Part of a small language model's weights: 1.59M parameters.
Each number is 128 + 32 x the weight over its row's rms, rounded and kept within 0 to 255. Layers, rows and columns count from 0. The size above them is the row's rms in percent of the matrix's.

# layer 2 MLP down (transposed), 256x64, rms 0.126, rows 25-77, columns 0-63
size [ 89  95 125  93  88  96 105  89  89 100  85  97 111  94  90  85  94  96  89  94  96 100 100 102 104  99 107  85 130  88  81 117 116 129 187  92  91  96 111  96  87 103 117 100 102  86  99  93  94  88  99  98  93]
[[ 73 135 111 159 107 107 118 161 113 173 131 171 139 176  95 113 137 118  82 147  96 171 117  96 224 121 110  94 160 122 152 120 160 131 140 100 138 160  99  90 104 140 157 131 130 107 129 176 110 118  82 140  48 181 119 130 153 145 143 118  75 172 164  73]
 [ 84 108 142 128 193 123 168 195 114 147 142 121 120 127 137  86 115 107 128 123 102 126  20 148 163 143 115  49 122 150 124  83 161 129 152 144 156 119 111 164 149 108 108 144 146 111 184 151 122  81 123 148 119 186  45 114 129 127  93 155 107 136 141 123]
 [161 103 132 144 120 126 122 194 151 152 115 155 148 100 121 111 167 149  89 168  92 148 145 168 132 182 162 117 109  93 142 140  56 152 155 114 133 119 120 138  94 170 122 135  95  98 193 124 107  71 105 113 136 107 192 113 173  74 131 122 114  43  81 160]
 [100 126  86 152 106 111 119 189 135 138 115 120  77 135 131 142 124  97 178  99 133 139 102 125 230 146 149  74 100 116 120 100 113 138 136  92 108 156 106 132 169 187  78  75 144 162 107 102 136 158 159 156  97 144 104 151  91  84 137  94 183 143 193 123]
 [ 99 143 124 123 175  91  94 111 108 154  49 102 145 177 107 115 155 155 121 131 109 123 123 110  48 127 148 144 223  78 153 100 130 149 131  89 132 113 121 119 112  70 149  84 196 168 169 109 158 119 184 139 121 123 113 140 125 152 129 146  94 142 166 159]
 [122  87 153 148 130  91 135 149 107  86  94 173 107 112 119 111 200 105 133  72  68 164 149 135 132 117 170 216  78 124 175 121  92 128 119 118 126 108 127 158 171  92  93 122 199  63 114 100 119 131 166 137 145 123 167 123 154  84 147 163 147 129 133 147]
 [113 127  87 153 131  85 109  63 202 176  70 152 123 172  89 100 123  94 131 157 119 141 161 145 148 166 168 137 164  45 147  93  91 141 136 139 139 136 139 150 133  68 120 115  93 104 145  90 100  74 148 155 159 124 124 135 167 107 160 191 158 124 129 136]
 [147 125  95 162 100 102  40 149 117 172 118 183 147  76 172 147 148 138 138 157  73 115 133  94 130  70 114 136 193  79 155  80 131 134 167 139 116 151 116 149 123 107 108 126 129 120 170 155 196 155  86 103 126 111 129 131 100 196 103  99 124 152 118 170]
 [109  28  95 167 137 139 160 155  92  80 140 118 152 175  98 105 164 103 115 112 123  87  99 146 167  92 129 143 133  88 118 149 169 173 133 135  87 161 167 117  81 103 150 147  99 121 117  56 134 179 132 103 152 118 137 159 167 169  99 123 198 124 146 135]
 [125 170 149 176  96  97 118  81 197 119 110 137  80 123 132 138 119  95  92 101 158 114 126 170 118 140 104 122 129 151 104 105 158 158 123 112 121  56 127 207 121 130 171 141 139 133  54  70 156 146 117  91  78  92 156 131 181 127 139 153 147 153 164 180]
 [148 100 179 121 110  73  72  82 108 129 104 166 176 136 134 136 115 124 191 136 136 104 221  87  84  88 148 149  93 161 151  96 123 148 120 147 135 108 182 138 131  96 102  90 136 124 131 202  70 146 128 135 121 138  81 140 106 158 133 174 144 122 103  95]
 [ 64 137  87 132 123 142 109 166 134 105  86  93 158 105  78 199 143 139 113 139 118 157 126 119 101 108  92  99 102 193 117 114 150 149 117 168 133 127 108 136 105 148 159 164 135 104  75 125 111 144  67 119  75 178 161 145 196 126 183 121 177 149  80 158]
 [164  64 104 109 117 123 124 169  70  90 178  97 194 131 120 131 115  92 160 175 100 112 137 142 147 129 109  71  76 142 136 166 150 125  89  91  98 133  89  98 173 155 101 170 170  67 157 108 139 131 143 157 174 147 160 101 114 172 117 143 101  82 144 155]
 [115 106  67 181 116 147 116 100 146 116 172 111  73 103 126  96 148 135 133 126 109 140 163 187 159 142  27 174 117  69 141 104 144 114 150  77 124  96 161 105 166 124 178 132 143 170  88 119 182 134  89 121  90 133 124 101 125 107 186 129 161 153 129 128]
 [153 136 142 182 168 106  88  97 151  91 162 130  80 182 165  89  95 111 139 124 152  99 212 170 119 138 136  90  89  96 166 143 105  76 136 163 127  82 131  95 180 111 115 102 131 101 113 161 128 124 156 156 168 105 102  85  94 153 149 121 130 179  71 140]
 [155  74  97  76  89 110 125  78 140  98 124 154  72 117 130 149 109 144 146 124 106 152 141 130 195 142 154 112  91 137 186  69 138  92 117 143  67 143 178 108 228 162 158 151 165 128 138 115 100 118 123  93 145 132 151 143 124 127  88 156 181 155 146 119]
 [161 131  86 148 135 127  35 175  91  91 135 163 114 165  96  65 135  75 139  60 165 107 152 152 134  87 149 115 134 136 175  95 112 119 140  53 157  92 174 139 147 143 125 134 163 137  89  99 148 163 132 131 134 158 115 159 100 149 133 123 112 183 153 159]
 [213 111 152 189 119  66  54  80 147 135 137 135 103  85 169 104 123  97 133 131 152 138 127 160 117 132 111 150 150 128 194 125  94 125  78  86 121 131 149  95 125 134 105 166  96 162 141  96 156 102 132  82 144 133 163  99 117 105 173 159 134 104 202 127]
 [147 100 155 143 140 138  78 125 108 133 136  64  97  89 135 147 135  77  89 129  85  85 107 116 141 169 188 109 174 150 146 170 119 132 133 154  45 197 149 123  77 145 107 146 143  85 126 100  86 123 151 138 153 132 164 156 122 142 148 147 214 129  91 121]
 [102  90  80 140 117 117 108 131  90  55 116 159 164 107 145 129 123 145 135 125 139 101 115 125 154 155 102 100 210 144 115 181 188 123 125 122  73 106 135 186 144 154 116 147 118 113 139 154  73 187  79  76 160  96 157 147 131 159 145 103  73 121 182 119]
 [108  97 137  97 150  86  90  97 162 111 115 111  88  98 160 147 154 149 141 135 141 187 126 162 110 103 141 114 100 130  82 125 151 185 183 109  56 104 157 185 178 133 143  92 118 191 138 161  80 181 126 101 180 113 164 146 120 140 140  97 117 119  95  75]
 [150 104 137 133 159 144  78 149 130 147 208 137 124  74 143  83 102 125 188  94 119 157 109 159 167 130 136 116  44 127 148 113 130 132  97  74 157  89  88 115 159 105 175 137 169 152 133  74 134 129 112 128  94 180 157 135  77 126 145  69 113 143 175 131]
 [ 91 144 120 104 136  81 134 112 103 165 128 142 103 124 148 131 174 124 138 143 118  96 107  88 121 133 107 129 128 137 142 153 145 108 160 118 138  72 108 209  93 135 151 157 165 126 133 167 132  40 211  85 108  97  72  65 112 135 168 151 153 109 195 132]
 [107  98 143 124 159 144 101 168 144 131  68 134  89 138 146 164  79 151 113 192 192 146 134 132 146 138 169  94  90 114  99  93  90 118 131 160  94 182  91  73 128 154 138 171 154 118 143 162 124  96 134 153 132 141 105  90  71 156  59  96 179 146  89 156]
 [101 131 112 144 117 123  94 118 121 129 120 109 147  96 124 115 101 147 156 154  81  77 120  88 166 181 161 158 166 122 149 110  96 143 106 101  94 164 135  96 183  93 179  79 140 143 158 135 135 117 204 105 106 121 184 154 134 134 126 172  63 143  33 142]
 [115 159 109 166 139 146 115 117 176 154 144 113 131  68  69 112 159 106 103 145 110 186 126 110 177 110 143  80 183  81 160 141 139 182  96 166  57 101 118  77 129 141 144 114 135 143 158 172  71 100 145 135 151 184 137 135  95 127  84  76 127 153 140 147]
 [128 130 164 123 159 109 145 119  99 111 148 105 106 152 105 135  91 101  90  83 102 103 127 114 191 166 127  91  94 110 110 202  88 129 173 121  88 210 175 141  56 122 109 140 102  91 125  95 148 191 110 180 173 135 136 142 160 132 129 116  99 150 176 117]
 [108 134 158 155 132 161 129  64 140  81 131  88 165 129 109 158 112  78 143  85 105 121  88 111 146 127 127 105 133 100 169  56 203 174 161 134 102 169 130 102  47 161 130 143 138 130 129 184 113 131 115 124 103 208 151 156 120  85 100 146 146 127 154 118]
 [ 94  91 110 165 126 225 136 207 148 104 136 137 106 116 122 164 126  83  99  87 136 121 135 112 188 108 106 127  77  91 185 134 152 140 133 136  95 152 158 146 100 172 189 114  90 147 125 125  73  95 124 134 127  71 169 137 158 104 116  81 122 145 123 115]
 [ 89  92  88 148 116 107 130 140 174 148  47 123 153 145 167 126 130 135 117  68 101 135 155 126  94 111 100 111 149 159 120 138 118 137 194 190 177  75 110 175 109 152 123 177 151 124 168 148 104 108  90 151 130 127 100  43 117 174 121 138 110 114 108 183]
 [108 150 115 132 119 111 110  65 121 122 110 168 103  81 140 137 128 124 189 118 135 170  95 112 123  58 108 177 157 133 118 162 186 195  72  77 191 133 124 107 125 141 134 116 158 110 172 121 174 134 122 134 144 160 117  51  82 149 140 139  88 109 148 166]
 [116  77 137 125 123 146 158 123 164 192  86 142 144 109 189  84 159 113 147 103 158  93 176  83 133 107 159 166 197 117 161 106 163  62 145  81 133 126  93 124 131 148 144 148  83 109 149 172 120  50 132 106  98 130  79 169 119 106 118 140  99 131  93 134]
 [138  80 156 132 177 150 182 113  88  81 162 148  99 111 114  98  92 176 167 131 177 118 188 117 133  97  95 143 126 188 106  92 114 112 142 121 182 158 131 111 196 136 118 121  65 136 140 135 158 156  73 106 135 125  84  76 154 129 120 113 145  66  98 117]
 [148 147 114 141 117 150 149 145  38  96 145 198 125  94 137 160 133 169 153 129  76  52 111  58 150 113 120 114 170 124 128 149 107  83 147 109  92 136 133 103 181 151 120 114 117 162 158 121 148 108 153  83 119 134 170 154 100 161  84 126 115 105 203 135]
 [142 137 134 116 127 138  99 104 163 125  94 106 113 169  67 158 116  79 142 126 125  65 136  75 183 127 122 120 114  32 156 124 198 190 185 113  55 180 123 119 134 147 130 127 103 114 135 155 158 158 151 114 149 132 144 128 109 146 102  73 116 133 152 138]
 [118 141 159  84 107  89  60  84 163 135 102 141 117 155 175 135 123 112 154 130 183 106 113 122 119  78 138 119 145  96 136 107 134 210 170 139  60 155  71 109 131 125 108 185 111 147 158 139 145 124 213 117 126  76  93  91 163 160 142 136 129 109 144 148]
 [139 148  88 186 120 126  51 142  71 124  84 157 100 141 143 100 160  44  98 146 184 139 174 139 141  90 135 133 126  92 172 136 123 149  97 119 113 148 170 115 122 194  88  97 143 175 116  91 179 160 137 154 125  85  70 151 154 134 127 128 128 132 137 141]
 [171 119 147 115  95 151 144  81 118  78 111 184 118 169 101 112 152  97 112 174  91 121 122 162  65  96 179 194 173 113 159 125 138 157 165 137 154  86 116 141 115  88 128 152 121 109 162  51 154 141 119 101 153  89 164  93  75 144 132 166  84 110 130 147]
 [ 71 119 145 101  73 114 124 161 148 152 159 114 140 170 106 164 157 121 114 120  97 138  99 122 163 157 190 161 132 138 175 143 122 105 124 148 151 129  47 162  83 181 140  95  80 135 137  93 118 112 165 171  73 113 136 132 143 112  58 100  91 158 182  94]
 [135 113  65  47 142 131  57 109  67  82 118 126 152 117 180 139  85 120 125 164 140 126 121 175 135 166 162 121 139 145 144 100 108  99 164 169  83 171 132 111 153  78 121 205 196 140 114 161  93 119 134 144  99 128 144 133 148 144 161 150 121 121  92 124]
 [154  96 115 134 153 118 145 176 171 124 132 154  87 102  91 140 104 132  95 133 224 128 155 169 158  82 110 156 152  83 174 110  67 144  98 147  79 131 135 140 141 178 107 120 149  97 130 109 154 128 160 132  97  93 129 105  26 136  99  99 156 143 134 158]
 [134 150 139 116  68  55 101 139 131 120 125  72 104 138 155 102 170 106 139 151 140 173  70 111  77 113  90 110 107 124 123 136 191 121 119 187  78 120 140 111  98 171 164 148 148 134 160 154 179 198  99 125  95 187 124  96 175 127  94 131 144 133  98 143]
 [154  46 123 150 127 142 173 188 179 130 131 141 173 147 125 119 103 172 141 148  54 183 112  59 141 128  73 123 178 128 142 120 113  88 142 155 152 127  93 125  54 140 101 116 150 117 180 125 156 153 119 135 111  96 109  80 100 142  96 113 139 115 165 143]
 [149  96 190  89 118 121  66 186  93 147 159 115 104 110 158 152 180 115 123 116 114  97 110 129 102  89 135  81 136 159 110 111 151 112  88 153 135 143  68 127 195  64 117 130 168 129 157 114  91 143 134 197 165 129 108 135 141 155 162 115 137 152  49 138]
 [104 116 133  37 186 205 129  93 120 113 169 127 117 128 109 164  72  88 120 178  94 155 171 142  61 126 103 108 164 101 129  80 116 126 165 158 125 126 124  73 154 147 149 127 133 137 134  84 117  88 157 107 169 105 119 172 107 140 126 170 143 140 166 153]
 [ 57 142 117 113 124  78  79 103 158 138  80  60 175 121 143 159 111 149 145 165 140 133 180 103 192 143  90 105 183  94 182 168 121 115 130 142 124 108 190 110 106 145  94 113 107 100 125 102 149 118 123 141 156 128 151 164  51 159 104 136 171 143 124 131]
 [158 150 121 133 135 168  92 102 117  97 106 132 163 151 146 112 105  97 123 150 179 130 194 144  68  81  88 115 180  64 186 123 107 119  93 117 145 163 169  99  92 149 149 126 148 140 186 119  88 106 153 129 166 143 117 170 115 114  83 126 108 198  76  97]
 [124 122 154 100  91 106  58 154 153 153 211 111 144  99 139  96 117 142 138  85 148  99 112 129 140  94 136 143 150 109 107 169 145  48 166  81 132 150 122 121 111 182 141  63 188 116 167 102 127 106 136 118 151 114 100 166 182 118 164 179 115 109  83 120]
 [149 117  74 185 130 133  53 113  61 161  69 170 102 163 163 109 149 100 145 140 114 149 157 141 156 138 166 155 126 154 161 116 163  89 140 173 124 177 125 147  81 159 103 128 165  72 137 167  83  82 106 143 149 127 136 127 118 175 101 115  70 106 108 122]
 [130 117 145 125 105  83 114 145 135 110  81 191  58 120 139 193 149 148 112  98 128 194  78 149 120 147 126  96 139 189 176 136 143 162 166 118 114 132 155 203 119  83 150 104 138  75 107 167 103 141 113 164  76 145 119 124  98 138 131 117  63 119 101 143]
 [152 188 130 134  74  87  55 149 169  89 124 153 134 110 147 122 111 133  50 136  94 158 149  98 166  82 118 183 103  69  93  97  89 180 161 119 151 146 150  80 113 135 138 111 107 126 149 174 170 142 155 168 135 155 143 118 112 114 139 125 163 120 148  71]
 [112 112 134 161 148  97 131  74 155  95 113 151 126 182 138 122  88 112  55 125 168  77 118 111 225 104 102  94  80 104 116 158  79 113 144 161 145 125 165  97 144 189 119 156 123 197 157 109 137 102 126 123 118  98 108 163 113 124 149 190 146 123 142 111]
 [126  87 152 113 139 119 111 106 112 138 139 183 165 135 139 146 107  73  62 118  76 158 140 110 138 129 147 139 154  64 178  78  90  78 106 152  86 137  84 218  91 176 160 120 180 111 148 118 116 101 153 169 107 145 146 125 112 113 108 175 118 162 150 144]]
# layer 2 MLP up, 256x64, rms 0.291, rows 26-77, columns 0-63
size [ 99 116  98 101  96  98  99  89  99 103  98 110  91  88  86  87  88  76 107  92  97 105  81 101  88 101  81 111  99  98 110 115 127 198  91  91  85 102  99  87 111 110  99 102  91 107  89 101  93  95  98  89]
[[194 127  87 133 156 146  85 111  81 105 113 114 167 153 140 128 187 111 120 132 143  59 146  89 113 148  90 174 128  83 112 110 124 143  75 125 117 166 174 138 166 108 158 133 142 167  89  87 168 106  82  82 153  87 190 189 132  83 124 129 149 123 111 129]
 [193 156  66 141  93 158 158  90 122 149 156 181 127 135 127 105 142 187  87  43  85 128 127  81 149 118 148 120 106 100  92 120 131 146 100 104 125 124 169 172  74 181 122 134 171 122 131 190 100 104 134 115 149 118 124 142 155 152 114 156  67 163 119 147]
 [109 135 127  88 124 119 103 106 160 101 107 135 171 142 121 183 139  93  82 157  93  82 169 142  37 110  92 135 117 127 149 164 177 148 133 196 101 116 107 116  63  98 162 177 120 127 131 122 137 115 145 146 177 131 149 123  98 170  90  99 107 102  54 151]
 [165 159 152 130 181 146 116  94 148 156 197 125  78  86 108 175  92  77 127 101 120 156 155 118 156 110 137 137 138 120 137  96 194 164  98 156 109 125  81  99 134 141  96 103  87 167  78  97 138 161 147 187 133 181 156 136 159  78 139  76 138 103 155 157]
 [122 156 147 146 153 169  86 129  85 143  75  97  95 179 183 101  74 124 119 122 103  79 121 121 165 118  78 130  72 117 130 136 107  81 122 142 117 138 160  93 120 159 123  88  91 169  96 164 150  89 107  89 186 198 121 178  92 150  89 116 158 124  98 121]
 [127 123  94 111 180 122 161 140 150 113 166 134 161 194 104 114  91 157 119 103 105 136 173 131 169 153 119 129 115  97 159 105 160 140 102 171 158 127 142 153 142 151  55  81 176  94 125  96  65 119 138 149  86 119 176 171 205 125 159 156 138 182 134 166]
 [119 134  61 117 169 123 140 157 169 129 103 175 101  34  93 142  89 145 101 105  99 132 150 179 181 122 141 126 166 112 122 184  81 110 118 102 136 183 116 150 182 148  77 143 164 118 126 124  83 151 127  82  89 109 107 150 160 169 122 160 119 132  96 105]
 [ 96 160 197  84 155  91  83 124 191 143  96  79  87 126 125 173 154 124 133 151 102 176 135 114  75 122 153 130 162 177 152  86 149 163 129 158 135 105 152 112 139 134 144 156 112 149 124 209  89 151 167 110  93 125 109 132 105  63  70 129 128  96 129 143]
 [157 168 122 142 131 142 142 130 135 144  98 103  91 156 159 162  75  95 109 124 128 156  84 143 169 194 119 165 125 129 108 119 127 134 189 120 120 100 140 142 204 115  81 111 135  86  59  70 137 125  96 108 142  75 175 203 118 156 155 125 144  82 167 136]
 [115 166 116 158 167 136 121 112 158 214 136 131  88  83 102 103 115 122  96 136 102 196  75 171 162 122 110 147 160  90 105 198 104 183 132 141 111 150  77 137 127 125 156 133 132  73 126  60 175  99 119 158 166 158 152 112 151 125 126  89 143 128 151 156]
 [148 138 214 134 117  95 175  53 101 137 168 173 131 131 136 127 124 109 105 109 132 127 118 155 151 164 166 125 147  47 147 156 118  76 129 134 112 153 160  97 112 146  63 126 128 138 155 109 129 103 185 114 206  70 126 131 107 145 110 120 115  81 167 143]
 [136 146 122 102 109 165  86 118 166 151 228  88 116 133 169 124 115 109 137 139 110 129 175 130 126 187 104 114 128 106 127 166 121  95  93 112 112 141 104 170 177  82 133  74 148 105 137 105 112 106 155 116 150  88 138 112 162 120 169 117 163 106 228  79]
 [154 114 127 113 101 145 132 153 163 161 174 129 120 113 160 144  34 121 147  80 109 186  75 111 144 191 106 207 171 159 127 122 149 104 190 130 132  96 206 127 132 162 175 143 158 130 116 178 127 103 128 134 157 101 115 114 107 144 142 157 135 139 104 106]
 [156 119  78 120 155 105  79 110  94 105 172 173 135  87  95 138 139 157 122 110 132 189  93 104  83 136 128 165 158 110 176 157 103 146 115 165 122 132 139 190 102 139 181 143 148 139 120 108  87 141 154 155 177 106 135 149 181  82 116 156 214 148  75 114]
 [102 111 159 143 164 136 127 131  94 115 159 131 106 137  96 126 164  85  61 168 123 121 110  92  61 107 121 113 107 145 115 175 121 198 121 100 142 141  69 119  82  90 167  86 152 166 126 178 142 143 183 143 177 136 123  73  88  94 132 126 138 128  65 172]
 [128 169 161  96 197 148 175 132  92 123 126 138 140 118 126 133 148  62  87  65  76 152  93  97 189 110 108 126 172 101 117 148  64 150 100 144 165 137 109 134 163 113 159 124  96 172 125 106 139 128 175  90  91 103  90 184 162 120 104 117 154  93  92 146]
 [139 128 138 122 147 188 152 118  60 153 101 123 166 128 148  85 130 131  92 157  82 158  94  90  91 130 118  85 113  99  74 107 136 205 136 182 110 170  94  94 151 143  80 149 147 114  95 173 123  57 102 135 122 191  87 113 105 129 101 108 163 137 118 123]
 [147 127  75 112 125 112 178 106 150 166 148 155 129 165 115  77 129 187 119 144 166 134  81 157 119  82  80  94  78 147  97 105 157 134 109  64 196 103  82 171 106 101 141 137 129 122 129 130 142 113 104 116  65  98  56 126 112 113 145 131  63 156 127 114]
 [148  92 125 132 100  84 187  82 144 108 123 138  77 121 160  70 119 190  99 129 106 153 126 145 132 136  68 142 108 121 138  87 141 115 141 177 182 100  65 126 134 121 186 150 139 143 115 158 149 130  90 152 134 140 114  61 173 144  78  94 135 126 103 203]
 [ 96 105 187 112 127 167 149 155  90 158  99  99 111 112 142  85  80 107 180  77 148 125 130 173  67 126 141 100  95 165  88  89 136 136 120  74 182 133  83 120 105 177 120  43 155 143 128 173 160 183 128 119 104 146 141 122 108 147 100 127 164 147 119 118]
 [132 170 120 160 118 104 118 107 104  87  74 114 118 166 123 165 163 119 100 122 144 110 181 105 114  99  69  82 177  82  98 148  84  96 169 120 138 137 149 106  48 109 127 123  72 112  93 137  85 146 113 120  82  85 130 136 173 167  53 162 125 123 121 146]
 [192 114 131 167 134 131 143 138 120 131 108 131 173 119 128 117  77 128 184 107 147 155 122 169 153 163  88 140 166  71 150 118 119 101  99 115 132 183 192  59 100 139 112 124 121 115 110  87 174 144  64 202 164 147 160 173 127 113 118  88 161 101 104 149]
 [108 166 123 150  95  70 104  91 129 103 163 114 123 130 105  86 177 109 175 117  97  85 113 136  88 122 132 158  85 112 158 140 108 205  71  57 159 111 172 174 125  93 115  67  99 130 124 121 106 129  99  97 107 112 145 110 187 142  90 129  94  98 162 152]
 [161 141  76 125 110 116 136  89 121 166 153 164 128  75 105 127 126 120 152 128 170 150  31 130 183 193 134 151 104 158 136 153 152 133 148  97 109 193 150 119 182 115 126  75  96 148 128 108  91 102 147 126 119 111 168 126 126 135 187 173  68 118 115 168]
 [134 103 168 115 103 111 134 198  72 142 123 105 168 145 107 163 104 139 153  84 129  54 148 144  67 171 106 107 144 170 164  87  88  86  93 101 196 136 138 151 128 108 146 129 106 138 165 141 143 181 125 160 131 139 153 123  88 119 174 185 121 112  90  86]
 [139 123  96 123  98 135 134 133 157 177 127 144 141 147 186 146 167 152 145 166 159 160 141 136 112  86 114 148 145 186 111  35 168 133  91 125 151  65 109  85 176 103 132 166 160 133 113 161 144  52 145 109  85 131  97 121  86 120  94 122 159 122  67 154]
 [114 128 153 131 177 122 133 126 111 176 132 142 143  72 149 138 114 146 114  82 132 166 100 136 106 175 113 132 125 178 124 152  62 131 145  90 144  59 182 157 148 138 151  83 113 129 124  36 116 143 114 107 114 124 129 109 102 118 152 100 116 131 246 131]
 [151 163  88 178 112 179 193 153  68 112 108 154 130 177 103 118 110 114 102 165 103 118 115 123 118 104 139  93  92  93  87 114  74 122 127  93  97 165 171 133 127 131  78 155  99 137 103 157 133 138 148  80 155  94 125 127 189 149 199 177 115  68 132 130]
 [115 163  87 129 186 138  88 164 125 132  95 149  86 168 120  75 141 107 142  71 131 132 129 116 131 182 118 152 137 103  90 179 146 145 140 109  79 121 172 158 197 138 115 155 135 146 108  94 101 131  71 160 112 122 194 165  95  89 149 144 140  81 190 162]
 [120 135 138 127 152  91 151 125 144 109 108  85 216 160 164 152 128 135 134 133 102 115 218 142 139 134 125 146 134 101  56 152 158 155 152 128 170 133 150 118 165 105 140 116 144  84  59 122  75 126 148 176  68  91 122 157 152 133 179 115 134 190 152 130]
 [ 79 174  87 129  60 137 112 129 108 116 172 144 162 118  97 134 123 160 177  59 117 168  63 119 146 139 117  76  66 150 110 157 176 173 110 138  80 143 181 164 116  85 104  79 142  99 125 139 138 169 143 151 113 124 114 126 175 156 150 106 134 172 139 119]
 [172 141 129 106 160 200 154 184  77 125 122 113 145  98 139 125  75 100 118  62 101 106  97 121 134 148 135 183 147  89 184 147 165 138  65 166 109 146 162 132  98 167 105 135 186 129  87 129  89 109 167 101  86 141 158 126 101 134 149 121 158 184 126 106]
 [204 121 136 125 183 117 141 163  96 126  91 160  65 111 103 172 155 159  88 112 111 164  50 112 121 168 138 138 173 166 145 118 132  93 144 107 158 178 122 154 151 198 108  92 159 121  82 120 176 121 117 157  93  92 183 111 125 130 122 130 150 163 121 150]
 [ 80 135 102  92 148  93  83 104 179 106  67  81 114 156  96 187 138 103  94 167 115  68 124  98 121 129 137  91 126 154 164 128 199 179 120 120  82 130  87 114 103 116 142 177 114 109  85 218 136  99 163 117 128 146 114 147 119 140 121 106 140 149 101 130]
 [136 160  97 209 138 117 161 140 132 104 168 119 112 139 133  92  86  79 162 142 120 161 132  91 126 116 154 163  80 150 137 136  71  90 108 125 118 121 104 116 141  47 138 142 141 122  93  94 123 188 103 150 124 133 172 231  86  97 137 152 146 129  86 113]
 [ 90 139 156  57 147 104 175 123 132 128 103 130 152 198 138 166 147 111 188  90  85 140 121 108  96 173 144  86 199  71  97  93 169  83 124 132 173  77 113 121 147  71 153 121 115 111 139 116  89 121 147 156  91 117 120 149 138  86 105  97 107 154 145 146]
 [118 115 170 176 126 147 116 106 176  81 116 107 150 135  77 112  94 118  72 106 113 149 158 163 125 136 155 155 121 110 107 154 184 113  98 168 199 116 159 150 201 162  92 101 111  85 120 151 142 150 136 177  89 102 162 159 157 125 106 119 181 197 109 152]
 [107 134 184 113  45 167 206 146 134 180 140  98 150 141  79 108 146 137  85 121 107 182  98  67 196 162 147 159 190 153 147 135 128 174 153 106 133 124  87 143 149 137 132 138 115 137 102 140 143 147 130 181 145 149 144 132 142  84 139 158 101 153 148  90]
 [192 130 194 113 139 134 128 105  93 121 137 181 182 109 114 130  52 134 112 120  92 159 100 122 134 155 110 126 139 135 133 128 100 165 164 124 152 189 168 146 137 114 104 182 152 144  58 141  91 155  99 165 122 155 161 113 169 143 110  71  78 122 101 188]
 [ 95 165 130 128  81 117  97 169 125 100 121  66 180 186 119 113 195 161  94 126 147 109 112 133 115 153 118  83  92 127 109 101 119 121 145 114 136 161  98 146 187  62 143  93 112 159 154 189 157 136 145 103 126 140 145 138 175  97 171 167 210 117 108 127]
 [138 191 138 114 173 136 144 108 133 170 152  95  65 143 157 156 171 109 122 193 139 173 167 137 128 154 113 125 127  29 140 124 154 102 158 149 106 123 155 165  94 169 167 140  89 126  93 124 110 159  95 126 123 130 210 106 107 131  77 167 130 105 103 116]
 [120 125 119  98 149 135 129 127 170 129  81 127  99 178  92 105 158 179 104 141 217 121  83 125 131 126 132 158  76 177  95  79 146  58 124 177 115 126 124 209 126 116 173 130 143 109 154 151  95 151  82 103  80 127 109 102 133 113 111 137 104 111  72 150]
 [165 149 201  96 141 155 134 101 158 202 173 146  86 140 134 145  77 109 130 136 124 110  65 144 168 141 146 107 135 111 101 146 166 121 127 120 117 124  86 170 161  91  64 111 125  97 139 135 113 151  86  88 106 113  93 105 124 155 169  93 116 120 224 109]
 [135 112 132 141 126 150 124 134 197 153  80  97 129 147 114 127 114 131 140 162 227  84 163 169 171  96 167 122 102 142  91  82 111  71  91 149 176 127 137  99 105  82 113 185  97 112 138 109 114 147  80 124 105 154 134 119 130 109  84  81 130  69 175 134]
 [200  73 115 116 119 190 151 184  34 108 136 173  98 124 133  90 163 178 120 109 114 135 134  87  76 118 137 169  92 140  84  59 130 121 134 133 136  89 113 138 119 110 151 114 139 109 118 148 108 119 178 128 115 132  97  80 153 124 118 175  93  98 129 163]
 [103 108  92 188 133 118 133 143 154 205 121 132  86 126 104 115 160 175 113 100 118  85  86 134 111 146 163 122 103 109 100  81 174 127 134  92  72 118  90 154 180 131  64  77 103 118 108  86 168 172 126 141 144 135 100 119 152  95 144 120 172 128 196 169]
 [161 181 134 108 140 135 167 150 146 137 116 135 128 150 189 151 120  72 153 167  87  91 104 166 157 111 148 146  99 114 103 156 234  84 159 109 150 161 106 122  73 126 135 114 137 140  96  89  80 148 132 118 132 123 168 134  85 100  87  89 105  61 160 144]
 [168  89 123 111 146 153 109 146 132 151  30  93  88 189  99 120 149 121  78 149  99 132 154 108 151 183 104 178 131  92  70 150 102 151 144 129 117 185 153 114  95 180 195  99 139 113  92 126 156  90 168 127 138 136 119 116 174  98 158 132 115 110 146 144]
 [117 111 109 154 109 145 140 100 121 202 139 108 160 128 131 115 103 138 114 178 125  83 160  60 134 150 134 123 146  60  60  82 105 112 122 126 120  94 216 117 109 151  60 102 156 174 165 128 145 136 100 120 202  93 160 117 151 149 138 156 120 109 139 120]
 [ 65  89 131  64 159 122 151 175  80  82 130 147 141 113 132  79  95 116 160 127 164  89  85 163 139 139 180  82 103 141 126 158 133 112 151  86 151 111 154 151 122 182 138 109 162  93 174 108  91  84 138  94 130 138 109 148 146 167 112 119 189 115 178  74]
 [169 109 107 124 157 131  79 137 125 122 175 125 141 210 125 153 151 124 150  61  95 104  42 101 121 173 126 160 168 187 111  81 132 126 128 161 191 100 111 126 134  76 151 128 170 126  96 118  66 135  99 135 120 150 161 142  69 101 123 135 144 130 106 128]
 [163 133  96  61 182 141  97  97 142 105 113  98 113 109 168 146 113 123  80 136 104 130  99 114 129 169 161 131 131  95  61 156 109 175 144  79 114 163  86 106 107 108  91 153 126 152 162 160 166 171 109 166 185 105 126  92 132  53 153  77  79 127 123 125]]